Each number is 128 + 32 x the weight over its row's rms, rounded and kept within 0 to 255. Layers, rows and columns count from 0. Numbers have three digits each. The size before them is the row's rms in percent of the matrix's.

# q: layer 5 attention query, 256x256, rms 0.0558, rows 84-135, columns 224-255
# k: layer 5 attention key, 256x256, rms 0.0516, rows 84-135, columns 224-255
# v: layer 5 attention value, 256x256, rms 0.0389, rows 0-127, columns 224-255
# o: layer 5 attention output (transposed), 256x256, rms 0.0377, rows 0-127, columns 224-255
q84 071:127123168096156134184109125132116182127133115181102136107162137162161061182132111148201163131150
k84 074:120184140097130159128111045163072122145179143115133110119106141133172117148141115160124159090121
q85 087:149162181115166175168080097088154094145132110104160157065125147056143113120099123124119119108124
k85 093:116066131093113159122088067140107102124144155099107075134188141121091104066124094157110185139105
q86 076:125109102132154088122153168124105120124127076164176186086141154094183090084140085135089173138174
k86 076:150128104111121073099139047168090079155215145149144113141184125112160137129167112136121167158119
q87 088:161144090129095129091177158141126094125109147143206151165138104117164102123178157156159118122132
k87 091:155106118068130091164155114182172129150153121126186047113071104151152155052153133165083171127150
q88 089:112155098131195143112133150075138104159117077139139099085138125072161186133121083124085162096128
k88 086:119157112122166119091087106127080113107196102152151105158142118117033155097133124100092085093167
q89 073:130084070116113093130109169079132109115116122094116131150113184110107168127131094123150132121103
k89 074:151110148150121094100148189155129187121133079145118136124128166105097139144154151126146149146146
q90 085:128147125122142073075133121145131129195114172145128087065143138105129128160117117103120203156105
k90 086:123144136115129117121128144152129170152129153119163103131101067139132163142051104104189074116199
q91 088:187086115112188077105102147090148113184122074088149112082157130150145170114110082106127164103155
k91 090:171148138111136108085128148137077190134215107158058138115130098133137126175126100146181092150125
q92 084:122116071096182076122095152092164120143136118091158186087153193119108072112159051175128130093161
k92 083:114144129098111082115083132165089162155181096158114086050144086145119155142116145119198145150079
q93 074:120156157079115069124139101121094138127094157073109158051166101138100177109141137183107178114193
k93 078:098082154150053108140104129123113135078137146171125111164104103110056161107101124138136142045141
q94 093:116102204164114190110084181116196152097141098116117102123108167131131121098058196146137089137145
k94 090:177125147089143189110152255077114140116080142141078133150093172111176139159143115124151139173112
q95 076:110176089107100110087151055072103149113179132095127115096143149116123198129079113128153068045158
k95 075:122056161192103099115101190132165116105086089149169140105118146125095120109118104114149127108138
q96 090:130068160154120056080149157198104175122085108127087140230119096115132096105128102112147196138108
k96 088:134140112213126085094157159117169152132075141141138188146142130106107160138138138114132091165176
q97 072:144133096123148113089073116117131186120139107087108089064155117124109198129131165146074095122136
k97 069:106081127137073121111097164078124162124132151114087120149181160105071174117138131091145143103124
q98 067:135124137162128098188126162176114153107128114163130206170117092128104094112125159097171151147103
k98 073:119199095116148143140144032113059119148115156112109134138121150164178122135142128112125112147111
q99 090:128120142152127072118148146074176120165176192118101161128122201097074158144104141102189091106140
k99 096:103117077112161098149127202119103130142108082111121194051178151113100130094078132119097139132078
q100 092:070156147139103173180082141154186116120111124149185131097146135152083121114099093137125096133146
k100 089:083120142101207162129087130102144109125072176166097185103158145138099143124183121087107089173116
q101 088:116170150102110133129084147123109115164094165151033160040151210135174117144121152149115102114115
k101 083:116173114110106123123117043072060128165176143139135135084140088128114160103114130088119132113112
q102 080:128144176097170124121083085158105174115133089111147098117184104160095124112102137186134093113095
k102 081:122135179113120113118091124092130091108125086107117121132113133127061121143157117187132168134148
q103 085:103150131090160096140097109134088166153136076141097119093136093176176111126156158157139122160083
k103 084:127151115067126117157100015119079131155173190112120085099129141148150147160126131118104117108127
q104 089:157053175166163120150141111124151138166114155138142130132111140178136084125155109093188138141115
k104 096:174094158143184133132159082102167174134150174131159188125126237153136065143087125090160148107186
q105 085:147153138163151145097154100134128094122150167092125153129136102065159140093071146093118100127100
k105 085:129094147184120091110143125113205085139127131140159143199104124127180132077153128171081155066156
q106 081:123084139063106212136088098182120094125124116107086104203072171150127067144179146176107068106095
k106 085:130061144152114122130151167125189134116101108124125127129147122141121100112154129147122139150137
q107 082:107100083125098156172167148080093090100084106092196093145107124106122100188141121122089171147153
k107 089:128084068138128146131139174179179140104153150122132125123105137120159100107116138109125123198139
q108 081:107116073114099141129095173068117192129143050139093079121076110120093094163089106099093157137095
k108 081:077153130106136185129112067105000158121151112088103060118109122122147142146093122108104123138135
q109 089:079121093129120103137131148128133151130165065078056209180048199130160122060152121102101162101142
k109 088:104089114097109140119130059143094149130132159124108126136173202179135112142153116128113135159090
q110 080:151075059097178176127120149076099137146102082143107077165131188163156113131167117112080079078128
k110 080:131098197095121128118117108156116172098147123113108075148162085108135131133100127111132140138120
q111 079:120108061151081140149102177154130139144084130096101140094114091139163131072181150158073107117138
k111 077:151102090101076143126105146092159134109143116167077133109163121117132154155126139072160082174109
q112 077:090103138113106129119105138124130146097156082073110059161133147112114163104131167127062127151149
k112 076:052092047169109174156163151161104165095117160081067137111128172111122100112151095168078210157145
q113 084:169091121098114113145044140154119182123130105083115092132127141171161129142128105127067164135094
k113 089:131119198097077191116087074165048178145151157096062087143128072138184086174142123128140139157105
q114 083:200145141080124108161159153138116136117081119077088168110148081126136060180087132128117200150136
k114 085:131133171058181146129105112112070133130124158132090131126123097130203080172156130135087165135098
q115 092:086106116167111097179082137111112132105162136127130077083161106192081168152066084090126113141102
k115 091:152171177113134141151072097126088132130130091123098087113105184120110141030115130132161158137136
q116 086:106131077119169091128139145105119141120122092181076115168164122167114127135127108141176124094142
k116 088:150093165122142067071115077138042152124148128146129099094139168160097160139140108169186142130162
q117 083:162132163107137065145125145051120120100147117121140174126161205099107168111115160140135093119133
k117 081:153079162122060061149129221124156122137119091156107122142176145079180150088171104157153113116156
q118 074:127174114085119135137161137140141109105107112129118143153103132099157112160114199167190178132114
k118 078:170215078053146144115165111083086126139137140142140105186094094123217127136213132174097087085121
q119 076:135171111100050096112146128064162165083106137107135053149166083133104179071083137102107181111111
k119 081:101151195189140164113125087096131139131087148073074158137090129104133146058133122091114078134141
q120 090:131105041091182068122120131079116126201107046101131081098154098142081126120100119117113134152178
k120 096:091090118131148159096089024109138130154165145104134097157141175176106109088202103132132181110165
q121 073:107111105096119220116098096138104114174121118057095083142097157142138164127156146147105044089123
k121 079:128076146131100137129107208143192149145105114114094141121156125127093131106126138128153161167146
q122 099:160111162182085144096132091183181145128167164087131143134143111124122104109111170121155113147109
k122 087:147090130135110136104194207126223125124073129102113166155121151127157127146161139140146128148154
q123 084:145105159130072165160101108155087143123152084098136177127062156119128107133106109071144094129141
k123 086:157024164116095147115127185147140112111060114123163086168153138142049113134145110140123141120098
q124 063:128133113100179119114173119107077130106071070117154111187115136073070141161157129144096137116068
k124 070:101089110161114083145123182108140160107142098110156144124164109139101125100128123118136149148138
q125 074:149070105087152169110114152096119095149093081073143091133086170071158149129161103129067093086127
k125 080:128080142160120095101094189128153173116138105116101131118171123119072132096091103105107149152147
q126 091:156123135108201146081136148090125114113108102107137094082097100136168198144138114129056108131147
k126 090:126174120137113142118121087124067143141177136135102057128178121112110141125112113120108131088100
q127 081:144129136120119095140102180165143147119116100109153105090211084129134134082093141152062148134190
k127 083:127070119109101146116076106131132111115116136154019068077170112126147123100144136183113154155105
v0 090:095116104139105097081180133143153133159150190181141111121101170120147107117155101130076062153092
o0 089:141155176061109183174093076150085164105109096129116096114197111127112167145127187141135149122155
v1 098:188118084154171141106148108160140144227169138138134119130123173104173157152125114130155080117136
o1 102:126116147081102112184141131102140105071096086140080170124099140094087152161138147081082146104194
v2 100:070141120137137117120131121076147099165094130072147129145139128120102115084100110110124171090040
o2 103:150159106134136155046123163085125089169169091138117127130116150089173128184126146162087095121120
v3 110:185117115127096120125112149135120150132091095166116073161088183106103151106107118159097162155152
o3 111:090156171114128073171110089121126136044094159140142102081144070135143147111109193095142076091152
v4 095:229140119116084108165202121176148165069185172124202182122148121172154105088082088189163156121180
o4 096:095114136125170186137171127098103115141094131084100137147134131142104120131154115078080159146153
v5 105:080137100139102089135129169101139058138120131076142145114141167133120082100157114123175199130090
o5 091:192144159045132124130150069125062140112123107184097165131085106147153134158138131138107077168136
v6 112:156162077116136125120148112177110203128129224192150067105109128130106104156146131166100068158110
o6 089:119097168163114125129083132089203135132112140091109119092133149116116174129084117112127183071153
v7 107:150136123141120183084104112078122101129094105125153083115070182093176121115103199126165205100162
o7 109:118105179153121132136114096227106143128112194172145115107142123122119176148168080118137135169134
v8 096:136119141133118136113188169123075142140102107103118088192091132171224169143050113154143115178122
o8 095:116131107086082192132115069122129146115110110128116121083115117067087155129129129077106124111102
v9 113:140164153124193109130146137084149110065159113177139208110116091083112100136085134142048176143136
o9 114:111097083165093161120087159107137096178061075097130076173159113160165122148131137155130088132109
v10 102:152100133102098180142141130108120128111127118160160162102123105082103116149125124027166090128065
o10 105:145149140161146033117085169163144152185146115149121092136193104163146130155127176201182164159155
v11 093:121121176125098153126140120130139149160117065079106072140095116089085136138132198114135112100067
o11 096:087090132132153128091105128152141188133149153129109112094123091118134134153109134162129138118103
v12 099:130133137137054114147159146030140127151092087124133181165042192113133138093164076166116056160157
o12 094:155161120100129149147120041137026121127147142133107057101174075146113141129092180089138118146125
v13 102:162094124139107149152225166144111149119109144161110082147149098140108155111094143108116137120115
o13 105:077131095095125168129054091179204159146129128117142066109119139142129181164088151145148121139163
v14 107:136116072110167075179166110133153091192132183101126091116173135142134162070132161119183142096121
o14 088:144135197112120162150110140130119163059108108140092158156108135107138135145150107166123162148119
v15 104:143094135117149128076123173089107143139116081104149091099125087141145165168106089106069074137119
o15 094:124126068129143130138116135129195107083102137120149103142161069119136143087151199168165143144144
v16 110:148089100118142154152135148172132116136093119081084113167144117103148089115164161142117123147157
o16 113:126143148125095093154115070180062158110160171111106131037121063149115121122124105135154152113134
v17 091:114120071133082138164137113131133115216122094091083134133077098182137146115129107114150089076104
o17 099:186139145092094151149137029171078159104119176122092112086097120071147167119119114139155158154105
v18 097:174113157130118124112123121105121129180108102098136070134123197132131186191145183122196053171154
o18 093:138110136148076118119128102095166111149108195172124148072141147092074122104130106092120126109174
v19 095:101125118082182097155118151115145158110080122089096101094110159112112138192056195132165119121106
o19 100:109130126161098145137108130161029139131134113165143102105120144109125101113159130109090111111114
v20 106:081137179116123136138121160179135115116137103101089110098123165072130097135097129106074070118099
o20 102:082164159139125168140129113154077157100137115097146115229140072134103112123184139135162125150103
v21 100:217116104148118110075177145154140135155140165123135161097131134070138141142138166110158079110228
o21 098:134159129099112139151090097108121158136122131114143102109164158160103180140103148106127156121152
v22 105:086152116114103116042120135106129092139151169117161107114096135101106116160097163147096096072123
o22 104:100136135141112203149121114143083138162075157113123108124147164133158212123114143126113088132112
v23 115:085124154109133081089136155070141119091147071139128148108117112101138128116132131186103196148094
o23 120:127139091163113117086104121105147092119097132099139132173098100151143127162156133093076032171081
v24 093:146103124083114063195084133146119116190100041096117137132178172123151132126154091125140131145124
o24 083:162124131148131110128167168127200142098128125136135140115109108138116132108134180135138127142146
v25 096:144111112157130157197132146145132089163162137107074094173103095139137141086199165118119157082122
o25 105:138126124095088148103115116173141183137127127093114153099092203115134167138066095103165121115111
v26 106:101105088115089064061056141169114095134181120115099085118204117139165116174126143130161097087155
o26 112:074122180084232131172167139141097084133113126139162195153058193114132105049121101162127143119126
v27 093:089108168147057133119172139149119103114160104109159132133107200182132127089166119135119157145191
o27 097:150192135068114154163153056112029129104124151123164124134133072142137129191119130127112119145126
v28 106:078136154138157075140073133125140134107095113140180146080109081119147098138085065137098157140035
o28 091:120090081127108145141109097117164141096103129072103119128100088148121131105132185118133134153114
v29 102:169119137157158120189141111193109096150102156119066057126133191130137193143128181089153137125169
o29 112:074090136069095125143141173143180153138149099148143185119129171099110065107119077140126129051134
v30 099:171105148143115070172157123165159116143096150097130172092133144005093137176232175095134128114135
o30 099:121152129097138129146123111143025174124164116132096134141134164184136128097082136129158084140138
v31 103:120158149132116142144123157173140104126135093038137072094159194126090131099125139111105144117127
o31 107:092082150136146119093143137098048180103087129198076117156104085167155123126150126157175102133136
v32 111:035106144115168189053089133088115117129153072089096137125110049105109088119133135085088126155082
o32 116:116131089139133100147125116187139133169136151095107118142118119180130147161168066171166183190110
v33 100:067104106133095130151158118116135156187080162147119152137124140185157124105191121094152046131103
o33 078:179173137084113153123131121126069127092130109134118100124161114110130165166123138157133106133116
v34 110:127116132121082123137110141147110180161117149146084125150155138047118131097119093180176139170150
o34 108:118114167098142119118148106137139112110175110111167163163082184159115126137150147033075129117150
v35 105:164144117137114115138170096060155100119143144151078127162136117153109171155172128096164147109131
o35 117:159117090160114114123136142091099100175183119129155117075136167100139055120060137106116108087120
v36 095:111108187120150105086129142080141175127087127216112133106149126117189151167100130116160038094085
o36 098:119133061178103116131125189130165130110126145158189074120169076115070155123087183083107160161153
v37 104:162097129129097100077131109196116130152160137137111157123157147141157148130151125179170125133183
o37 107:100078113103144142167133108112204146089104161127150179162141164107081086059127076080140107141145
v38 105:107112125138098147047135128128134136110110168113149161130094165100097128134162138157129134113173
o38 106:118107133111132173159099114094207187170130136109120080134117144120150162079125096149143090180106
v39 098:140098158114143157179207136147131080130117168133122115147138148166155117121211070124135137157146
o39 112:082114135107119163145120167140207155172150057095170126118100127152136107148063094147166194145116
v40 096:096126136110138103132095122096141078172148179119120130135116168130124140124143109152101136098120
o40 094:180148112153133158149192133097112135153125106144154162149152205120097081127076129110088084149115
v41 099:149149069114179118097206136095161142136195181156143117119106182196122117212133122168169121129162
o41 102:089137163130090173146081094084102110086092113117091150092077142116125099107140108115022139125141
v42 098:136145164108170086114158150145139118147119093113224106096086149123108075155170154120157160132111
o42 093:079113107129080118154111064086088103126118090121093146110182149147121124103102146144104058120141
v43 101:074116112143147170101108135176111058170134118118110161142138066104161121108192083146122086117122
o43 103:162158072079118144113147092092143168150115117121106147146134167103082154155104093108136139126144
v44 101:162106145119143179111118135132123132107154094163125118155084069195116137155104159145118169135129
o44 107:065131133116085094164134119178099175105148134129141125116130126140189140112129061169116142118125
v45 103:224132088106099220148197130155103152139126166173113137129134118191110197108141160099141101157164
o45 105:059109117193106095158047156111221125107169129097177094092121154113088078154099130126144168091122
v46 088:096127162132115159095131136095127070125101066126084081127138047093168080143193190099140194071072
o46 093:128127101118195080103150110155076189124124134136102078115168161135113110161087095182138133152117
v47 093:113098161126137136151121177111111130107114112129073144126050167102157136078132118138101096158176
o47 095:113138121120144174115121130171252114122113114080163122165162091108120132130166156096140151110107
v48 086:130137130126093141116144126109118172099089094124099105133014146151067151123131034157164104198163
o48 088:118144102126121106181113122169098131121173166119170096134170082093161085127181145098129119126102
v49 098:158112123122126150131146126121129131107153129141149127099121151147160137149173130123063089188086
o49 102:140163110255096111078137171122136148100080155100137118112197076111059124146096167102162113068120
v50 109:156104176120064141106147118093112116135140084134126111137097088133155132130118108061142090135164
o50 108:084116109072146133125088103130076139092108199182101112129150075165148161094135221157174089140129
v51 109:141113086102119146079137163090125110122111141094154130171202102149112132150111193121104136109161
o51 112:115124176163147104123118138105191109141109143175146131088141160116139116149146133149128131102117
v52 097:165117113082189140172180098111134113101147135136122105113061097113115135192125118113160150064108
o52 099:094079107255156151090078175148128140179149109108115124150078138115122119071083118086130128162092
v53 105:124095176147095120138118151185101150161086140068097108141110159129152128087168087126121050146151
o53 099:082118141100162140159153106163182159184138107142168122098102156140153175162069190136140170055153
v54 104:216163102139135073081186175106143167186118127131172116175072164120113131140164135131123164120131
o54 106:159119191061093157185074021129118113090107133131071135072148153102153152140067138100141081151137
v55 097:136143120121133101080127121158149118139131156091105068117161115074120174141098196112105103106050
o55 105:102097128199071106124089123113144153135136105164145150102113145166124121105080087130138106108125
v56 097:104114148133117117112180105159092157083200187149098101130126130165154106157072144072069109155071
o56 104:107144106090127184119083198134178062126063076096166172126147116085142182159131071135133148106136
v57 098:179116128150098162188158123199136099075120176188132116057102194126157116157165136132086106162193
o57 102:137142121058116113138136121092127150104090124078147148148155121126149171090131154125160113115183
v58 106:143124152167106116106189116131132143110137211161125114140105101191096155128162120086113124132105
o58 096:136100100113106162153128177114124125140111096140155129127159144089143156156067159125135085119154
v59 101:099147133114103096144133093100137105136168110109061093168104173106070171106117153110146164071084
o59 102:119126127134145152126133132161025169161146173137133114128069163136137126152115089127128113149116
v60 096:236135155172160161144146141122131146126148115110155181176094102139171142129144067140128135143201
o60 092:039103142075120141129149105153090128081135107133119148161179118099116087107152145131111163117132
v61 102:122101164141128140100056096099122131121051088106188139077140090096139126079115068105084140136151
o61 109:187171057102149100129176112114102135119167152157069140166139100102098131133170231122160057135099
v62 109:154149132143090124168203141221153124140123168119109098143132130098132113097148138141104123106078
o62 108:098103170119133140120102147114172107153173129118161185137128159164163104149085132137146134137166
v63 104:144136104113136108110109136124104119112104089166110116082106145150115142183117129132152163110146
o63 089:109105114105124135128129169092191123149097145135095123129093133107119135070106100123085071145105
v64 104:136090163134160133087181142089111137081141130178157112110113072146158134151101144110122153153132
o64 096:147091082108113153154122093170177120111116137087155194097170141153146112118114105137102135117121
v65 111:185109136101110093117069114095133156101198112178165177167183088139126108139077106106107144097137
o65 103:135135110096106160110151159068088051117100114139115107137110171099135124140164157145173084185148
v66 098:147153168149101132198132061179135157147104130156080144160100191109177129086206147106126133120152
o66 094:120107123145125121075146176137143130123149167108092134137154089128070142118144103106196121173155
v67 098:058114106150110147158103155120170106100120170101129106096116161169081092119144132157087118149085
o67 101:155157141068131110127143052128000139127145127134126132123133106126150127173139129136123121118134
v68 108:102168109122188194151067138074111146150117125102072099141116132104097120152102143077075142131103
o68 102:135101140187121066111150181197161110103154107160143140097106090113114107109169084157195158132146
v69 103:142134103150134131134110088127127113158221122091091129125052165111169153077214044125155123105113
o69 106:118099108103134118113184132115147159184091102118081137107125123106097181134100111123130167172125
v70 101:118126195150082119106083119125118113183151062122077104142094203088143188101148150137104129110136
o70 102:136183103109134110149163124102147093117117131118184166135153118111155106136100145062130105097161
v71 099:086123090117053170060191105100099136172151134162143153172147089189181113121155162112124128137150
o71 099:162177149104141168128138057123052088133171199090092151095088151110120165163182051140090140148117
v72 106:114109155143138169148043097135134127111070130099144126068156109099099114056167128139063065166147
o72 120:203170092119097083127179153079109098152151183133168088127157108136088169178151156117216091064129
v73 090:142122082134111125176197100190169123162112180124117182120100144113150149123230167122138149121087
o73 103:106136124165121140124064153143115177104145093108117156128146165112105107111071088108146101131107
v74 087:214103145144125238089127138087108147112102121107100134166128109135122098144104122090099081125157
o74 078:129155103120117084129123125125183083116181135087184107077129146111122160127171095137145161111164
v75 103:123100120125090121115140121183147116096110147072080134129158142129137159160104144151164130112195
o75 100:132123143159139119183167140070085169071136136155160144132130128143129092073168129120130108146131
v76 096:209124115117169103152129113137079150144143093184160143165114150166167135123029076168135185202162
o76 093:107115113155110150126130176132255119125111115122098128140131110090112118128158130118142129120119
v77 100:147106076130148164105193145124155112143124119139131120125114068081147131096125104088101043158120
o77 075:112143122123112135168089092132092127131143138098125124108109153136105137125138135152142169127132
v78 105:195135116143177155123147119171100127080118201187140100118165153085131102111115155128108211136155
o78 089:128126151103143123114137160147082123169158138123121170150147077150139132155163050108130124166160
v79 103:134130061082169065113200160192138126154167148110156160124173161102148114144112194120129078129154
o79 108:145120179168144173157100094131152102107087108092119154109144115177096121079147123180155185099164
v80 094:135087125104068134100162139118151184093189126205101137139114064126117096177093199135162102127189
o80 097:083167087193126139113092120119105107092128129085141108121123159160132173115148098135066189162151
v81 112:196113087115098134113178151111105171131126140218130163131128106132124145209116086122156043163152
o81 105:136167088098131164123081121102184090090163131093140077133157127100105096083145174139123163119148
v82 098:108115120083133095120090128088091139142101145214183131165135140190104102132107126124126102154140
o82 081:139150141111117142102142176096254109117125111108119080125120136084131146122153151204082105114093
v83 111:154125109141134179115123117168139189036144252173137181160171094103121121159124084134113113143149
o83 107:147154107054124098150148159120143109161187049067146090096129143170154128120118119118175144116149
v84 095:127102127105104105125093143106094122178134070109112146152178117221137099105090068110109143166140
o84 087:143111151137126152126156177123231116091099112131142148128105103084148135108194124151139143117139
v85 097:043136088135116116106115118124118150159080091160097043131138168133115121143131134094125059123112
o85 085:140143193113115206080167117121189101132150152116098175118081133085174112087148074132142129122126
v86 094:077149125110121144097088087116126109096102109085072143146147151197139131130135145105083183089066
o86 090:138112117211123116100133166104186115140109149105139129118110131098147139103133091157147102128111
v87 111:140114093126040114135150126096126179132122186120125128152133127104121100150090121149103101190145
o87 113:135164157189158107134109165172151093162145097162106112076138135135088151135136169099196158105146
v88 105:102122092153132198118159119125137138084115137147115085121153108134146127111159167142145133128178
o88 110:133121126064165136127131122134061138158149115078144119095114132115132167112164064118127162149115
v89 094:093143109131109135185084123156134093157110166173065115107105116085098117134097125109128120160091
o89 088:175131181124111094126153183130149174081117082204143119167155156139115077143143091143137117081150
v90 098:045179104140189045150098123132149145093130095125118135121110163137145104087103081134112167162057
o90 092:152085123131119177095150081096120159148087102093114140141125083145128114109085150130069152140129
v91 105:115150132143150200111075135128120125114140152158141179179090102097130098087142084113094187060095
o91 115:139143126105129064106170135108134122194147072111114150158168189122133165153157082128149110180170
v92 099:085107173153110160113060117087138061144127090067151149136141109086150119121122134075119125137056
o92 104:167134077050155101069186084096111142117107121139103149074162120142145121163122136156121077120140
v93 109:131122139113130091168171140172147100129173155105060151093147107121139126168127097131168103071138
o93 116:060116091072135169133100134146146123126112096099151099193063166130111092109123113114113148137149
v94 107:103139134148138125110121111118132114116099052117108128124074092100116134092209088175083107112135
o94 115:165171104149123147100148113108145116154152172111121107129123085102097097168089116091131119130057
v95 099:146152068121150134147073116193096107103141158106150153142143045099117109104120114163133109188123
o95 107:126100145104143150114163143122137174150147130118089099142102187126095136183114113141176138130066
v96 101:117110113141152110080040125104114212126168129187109102102049107115110088109105054134068126092092
o96 104:161163123041077136164155103145116044113070103106171109136203091146173165117119178099129107166157
v97 103:128164100114092134119158128122129168159136142135078100117047119084143191200126197086137105060098
o97 102:124097133156066146137056118153141121109125126115173096086122133124116129063049089118126139141108
v98 095:098116139133129148135153108141187062137165158134107208103143128113083132131195177172136094147091
o98 080:121126139160143126167117099115000153116124144123117122139142162155116093114104113112127136110130
v99 097:081120089134212134131091133072117144071131142136196104124112099123149131082097096117114140156094
o99 105:211148161059090126072119139122056106165083096152119104153199109092172118152181125122104111130123
v100 096:100114166136097129097135139062092098117172115175117085150069131171066095173134126047089096130129
o100 101:121181122099121116144138184162131135141074118160134110074192088152179137157102129232185156115120
v101 097:185135123143154105166095131093141125130177115126081141170100165139070078112072099177164191118166
o101 100:114134139097111143140138117110076103156088094128135145105096174127142136125144103074114121123150
v102 101:122116134095139179124138115154125096106098155135077075086088133112092205155169145137144181122104
o102 104:101137138174114047122093113105146179129214152125126168134095093144157047080110071121090121117071
v103 104:124123118122074137181140119061148164141149121165207185153138124156148104196145075143078115143126
o103 110:151151147178144110102171128090145110163126132091065156133110148063089124097111144122170160143127
v104 099:145112141097138140145154134138129050128111110169130152119140135136124180159111126138171153188148
o104 096:103156113139141111149131085132051181106160117134107125163120082104110066165125137139114116143076
v105 111:192129154111087169183148123098138166165086119066150119133166108131094174122130171110130154169144
o105 122:093140159170102034111101113132095131132176180183072090097145076140081052154162144158172137074119
v106 096:196124175154105119192128149193135124131192155123141161097120110162151124125165073171172153174130
o106 106:106118099118114112136128176126173170068076127116152117184095141134122125110129181090125123140165
v107 102:163119123122071094123151142161129093162137162095114125120118105125151179121090116168169171155142
o107 097:109108161083110114116101161116186118082139096164147183138139156111136044119173115075123079068168
v108 111:160116072136097124149143105107108173137150137130135149084131086112126162201141117094144104117160
o108 115:176145144151157089110146179106165050163172107137087125117080131107088102115112128106126155086118
v109 106:156139142128217137169092125168106114117124136192106114096145145087144146119115097110131134146091
o109 114:161078100154129131138141122109123122150109056097089136124141123121122114105090112108110162099157
v110 099:167131121107108140121210117114164051111073134154070216128133122080134151167172147110216141141095
o110 080:095128109177159152152073116142126173094157136109141132104126167149113100095094102111117138112123
v111 095:126130182152029141148110123141116114115106113102087138118139206128173165131155141210086167110176
o111 092:137171146078133126159171125091143142084090191147159120184151107137093100161113103073110051141118
v112 097:131186126116134084081175098139162090090167122132122166134137154121170167111167142132138153104025
o112 092:110096091136125174107074148123133121121088152094112139150126123131115117141100098097113139168155
v113 106:163134137100145117184154128087167138108134096192118073145097151146186094087128126156173196128099
o113 114:113089101167120154148145064152062163081102160110096153087104089152090123154131134106089148185156
v114 108:170134190121138100173087141178176108066160102151126139100139156061105086096083108109136125138098
o114 079:115090074114148122111125062116083108127144191095144129146144121181116118100151148140130134134162
v115 092:192163124137077125183221108203178112131134177141043151137134179110110145160195166124126134126146
o115 101:097111129207150127109106160105168141142168130097161141116102188161132142126048107093153135075155
v116 099:150118133148107130054108123125124131155058170094160118088182184117119127083171151126164143092154
o116 105:138156154086116115108149105111063108158139096172159120080113128114146134147128146095125070128163
v117 100:174117099130116104131218142091160142120199142137189127155139152186108150099161086123117140163157
o117 094:112181111117111163127116098094130117174157103094090111118104148110113145215125162123126102151115
v118 096:151092070127129125085185129139132156105197155124086169177145131204179108101206117083147044105155
o118 102:128153133116165210119124179151132109148051092115147121071104168049105196166095098134151204150137
v119 098:105110142127094134181149169140108079138173129107100126169130156136155123147099093128155150068125
o119 097:163174113016104148146118087120078085126100093130171133142090157140152121141144123103110079138142
v120 093:188090120148054125100182125134162090132105172137126168170159151106132172142169162091167151133121
o120 095:142166081059153152166114051099068158134185112111155103083156191177142096113069142152158092114191
v121 099:057168172140138090087086136068135091124153071051107153149093142126113120139140188135131167092115
o121 099:157095128127160132126178113161062130115086144171125107132185146108158104123142094137100077136128
v122 099:117133068142157148107104116107114132055139155159086126108147124114079090119084135170150185134109
o122 103:163132140073212144127181157132102126173098113133148168109146163124154126094209064110103116154177
v123 105:112176180134165094160024105147147064119129090159103128126182135085155169066093129119147107147093
o123 113:120096089146091203096133154115119153108077109142161131167087146116142071151117092136105070100099
v124 090:134139142138135141134114121101112224098144167156173177157142141180129141130134125094126135101144
o124 091:157137088137127163081151163140079071149139104146123045135142127081093131117150141115133120137112
v125 109:102143098134145144120077135080148102133191102094103165148043119112127113110149063166090137127064
o125 123:181131105081086125080166069091085138138084112109055148117175136129142124114122120100116117132149
v126 103:115159188131156121101078123122124165094163141108147194119132127077136109150151086077120141108128
o126 106:155118052136114092132156140107188057173085090095117081114108126156149171064084135131160109157145
v127 113:254115139133119136096143132204133171118129111127141058087118055175114128175113117104103154176131
o127 128:072105097135109095190080145121119179098139138100141124102148109082145151061099109154188130101106
q128 115:088137119121167137167103126095151165144064145184155108117153140083107118073211135089156088114140
k128 120:104165104100111133117096096081124132150100148132173117093190138131110134146134151102121112134120
q129 110:098161159109164123137061141106137143103136056103086138130177147143129136131034146131066135124063
k129 103:083164127137170169164127055101015164119169141154111110134095121129148133131102107124140129136130
q130 128:043139126131107145179111085109140164161182158098069082159164179155111070209088194124137132094100
k130 127:089107130129152138172087049117222128171172142105079140202135218154110094134072183130175165116119
q131 104:154100106125160156118175134120126118148137208107122116163168137147125059126215132102141148163131
k131 108:110095078133112121138164187149246082127087190119160159159157160150113112151157145153125108116099
q132 111:118116164120080141170107089192123132167070153135047082154143169167103095108133166108112131124125
k132 114:081057096153111155184135047126137136168101166119067186156157109163138087076146174125113119127141
q133 122:183106092161117074167182090124105140141143162156110090177123113173157188103099106123146098136150
k133 112:133142160160099108136115050171058131098153154110112152108113091161180122099131145130094155120130
q134 110:110154067134102133187125126220142170136141150180141135134103102134148160120156145102077116116131
k134 109:091134114131138138143102047167031151132155144150147126099128100134173124127144120135135129154109
q135 101:113172092096147155095147149116149151137132157096130124124103129111168151120170154132107076127093
k135 103:132114089080159096123168092118070162150131154081124112126123159126177187137187113126153122110097